{"d_model": 128, "activation": "swiglu", "norm_eps": 1e-05, "rope_base": 10000.0, "init_std_qkv": 0.0345, "init_std_o": 0.0, "init_std_up": 0.0345, "lr": 0.00842, "grad_clip": 2.0, "steps": 4583}
Each number is 128 + 24 x the weight over its row's rms, rounded and kept within 0 to 255. Layers, rows and columns count from 0. Numbers have three digits each. The size before them is the row's rms in percent of the matrix's.

# layer 5 MLP up, 512x128, rms 0.25, rows 502-509, columns 0-127
094:142121045108128123111196100179063125161138107121119127130151107153098111156144134117159122128157115117167147133134116143111142122116117115133161134145068148158139128136161123101061139098095081149131117121143128148133140098141140124136107128122159118132138116111124086122120140122125175132116103090106126141142174101116106136160122134118134135140127118097140085142173159116106158124138
116:165107159153126105124130120103129105120125128153104136138123157141107119140151140161133151149130153153135126147125085186152134136137188109174145101101158132122122117191098111193126134137120073124160122149075127119142144148158139096109144152097086116092127136149140152141121133142125107120176117162145112097139112147126110108110154087112156125095155112103172092139143143131114135092122
108:188143152141098071115113095121138117133133147195165150116113089120099104126085090124094112144133158138166144143123125102157158142135131123114133122109134109138132140138157158146122113126116153115096151146096132141120091115149130127124172119122155150099103058116152079131120130129105163088084117094167085130106129130134120136139140137120131128122129134156091166143174153122145090122114
095:166163152145107150133176122148136108110071162144102108144137134100098176073108111123103142114100150125103122164185145110128121138120105116132158119146157078116141140129128117127164073147132150167089130167158117112099145136115142114121176130123169152138129141150120084118134142158135118108090087143133154126122103124129104185141103121153130115144102118117175127116122163141133139122149
096:076111177122115163120105128108124098117166151129118131118130129104130139150180113117139127121118138080145135190094141134136127078164131112113133115110087125140127094130114131143155148094110135126125111145120176148123116128114135129187065141183138116144154133137110110112122124150114114140129071108126142119104140168123132131099175132119149144108133092156115128118110055110148174118143
097:171091110134143140151118126081144157122128170147112110165101126092119129097111124124104157127181152153092114125143138144114118130131135098115113129156138114138090174120117109132092100142182122126140084080124159131122159126143138135081153125134120149098103100106140107129140110140126151101179126174089144126119133097088155127122102142172112176129107102095144107122109125166161171146122
100:107083121152105191134113151143160093149126116118138119089124136107091132121081116149144154127134117113139135136132140151119206141186122126138136178096113111105164150118111151167146105110144137132146128136105149125137179154109110125095111149100088093128125139147112128148122109121111165150159140168147142113136139110123130098141086139084127147130121141132094101062106123108128155135163
094:092070141144114066111111162124142112133149120161140148133155102106103116109128134096109138174117093108136137127151082159109078165113125124144123144136125160128114142092104158125103123108163142115153140133161153109131135149095145130072105159123121075108109105111146110132108118140129149128169147093164097102115151085137123128125096124113124131126105151166114128113138135128151148082062
# layer 5 MLP down (transposed), 512x128, rms 0.227, rows 502-508, columns 0-127
101:117158103127116083145140113153085109119088167142112156146098158191133103125069082148154105104135112156073082155141131116137110152121149123114120099119159101144114123155102110103197132105148125129113121148148117147139118130117124138128128131128136119182150130120148136115116076130157116124108109123139127114110133117167138074107108171134164129092133090131150146101118105139165107119141
100:100152132156114130134172127121179129083107140096147137133141107124175098127135102161130133172102126128114156102114047154127148158152149170135132131124116125148162088133129146162161122120141071160152112122126146122156143167136153151175110122119148110110121108155113157130151120172180132099081114100148104107122119144107118131092108137145116103115143125124102110119128126174158155114132
105:137099106133105106110133148092159137145118168142122122129134102158109094096120110141133104102107122133155139122143118112105147150105105126133144104098118103162125118062153136161142114108121134165179122095088123116119110138102152138104086124123151117114110127138168138142113113091131120147136112157131143183193180158169119118148087134116098156151120091147138159175173103150158121117105
097:106108201154104119130101154128135075125148126101179116159089130158069145136128158152112125127160124136150103143117086100150127137159086072138151162128121126136126123128124159147165079131110131116134120083138109110124128128110159149127139176146173133138128129133177133080095160132139105122117122144138124149145154130154100116102120127118104150129112152147081097117096127148143157136142
096:101169138139127141115102117108127157135086151114118140125198138122126114130130095070101135107138178128159116134128119124158139158143113095106131118131163168082155117110082105159159129112112119116120125166108136171139119134157140141127151090116119131147165139110132102115113129161111153098145096101109142111163107117119100117134189096165144085120111111121093141165104140126155145183134
097:115147161117085140137157069136128136135107076111097125123103099151144144101103138098107103107090140122104127140157118150117170115113148140157124122143099139119087117152102090113127157135159122116101138162126117123152121137129121119151123133121099135155145156124075135116176130124183159156159135102141158162160146139173090058124132141110160111125142111160159148122117159098102155115104
098:122130096158079158189107127123081152115175120146085098100077167096162152097118121128125123169098127123127130107131113165136126160133124146147105115105141152138120093134156119128140142165122126126143139111103139132106160160129096120116137119159141137117147162120135153139139138167103135157152158152169142097143116076129204149155105118083149111113141125100136109128132130113172136113136
# layer 5 MLP gate, 512x128, rms 0.268, rows 503-509, columns 0-127
111:125174142161140097109187155102173127124133154125125146091101149143149111114126077140147128171108152136163137104092127161150103106104132141123126127138121125172113117106134107163144163110145129142158091071107143102127159159170089121146137177106131108125109132152121127152153137143140108122085146089159124092107100117133112126146101153142121117127187118132145088155109099144121165119119
100:101167129094089133127161141107119105122166141102161138133116124092149131073141117140110069122147093167126186153152145128140135162125105141089135124147136080163158136163134157149103141167159140176136112132108125162107101144110078146152125120108138152138093124138135125100152128119132124160140135149132074142119163115085117096124130112129131144137085115105092144153121147125146157140090
098:146115120110126141161094104099160150143118113056177152079091153147104098112156168126157137149154138130112115103114095135148167129129099158114114119105100152128137120120117124105144114099120141113134115070139101127137098103134142122134085157128127080100096090138143124112110141118129126117162147091137128126115157138119116112083140085095094163077131108142087131161087122109114130101128
089:116094166145151108145105137147101147128138132139142128140137113130104156126136124148136152156145106125134105125110149118140113160103111170181095148100129127105119160097121111135148147174113099164216119093131138130130159122169149115102155123110103125096136102164119089130159138139069138147128136178141092111097171108144144103110101122156106112130121172134157120128129101112080156133100
095:146159139095106155110070104150129108147106134136152098161137106135132134126120137095123140132107105138151143139143107150136115153090115136169164179162129121156113104110099114128115118087150121118127133122172108116101131169119134135086148145100124139122072146146061142156123087145149141154104089160113150138103163123168093104135086124139177137115104124121115132117139121132163148121186
104:187153111173127137140112122132133109135155123101112126152130140148143136098116155123124151149137117157125140137113088140169107135103120149134064142174157174099111114129117098121121152135127146111098121141147114104096140130122143152090138161108126156107164146125103100130146146137128073104129139163103164102131103073101120152116182123158143102090119102101165132124169186149154115116111
101:127128108131141109094131154123107152112176175111137175106123111129116167130111112100110129104131087119156108119103098145107112110100106141100154121108176178136075182079160101149122182158150136122158150116168128149110120129108151164079135132127116125100136151126126103134132157107146129107134145087118114115129152157125123131117128123100132099105168160118154125088107158150112079123111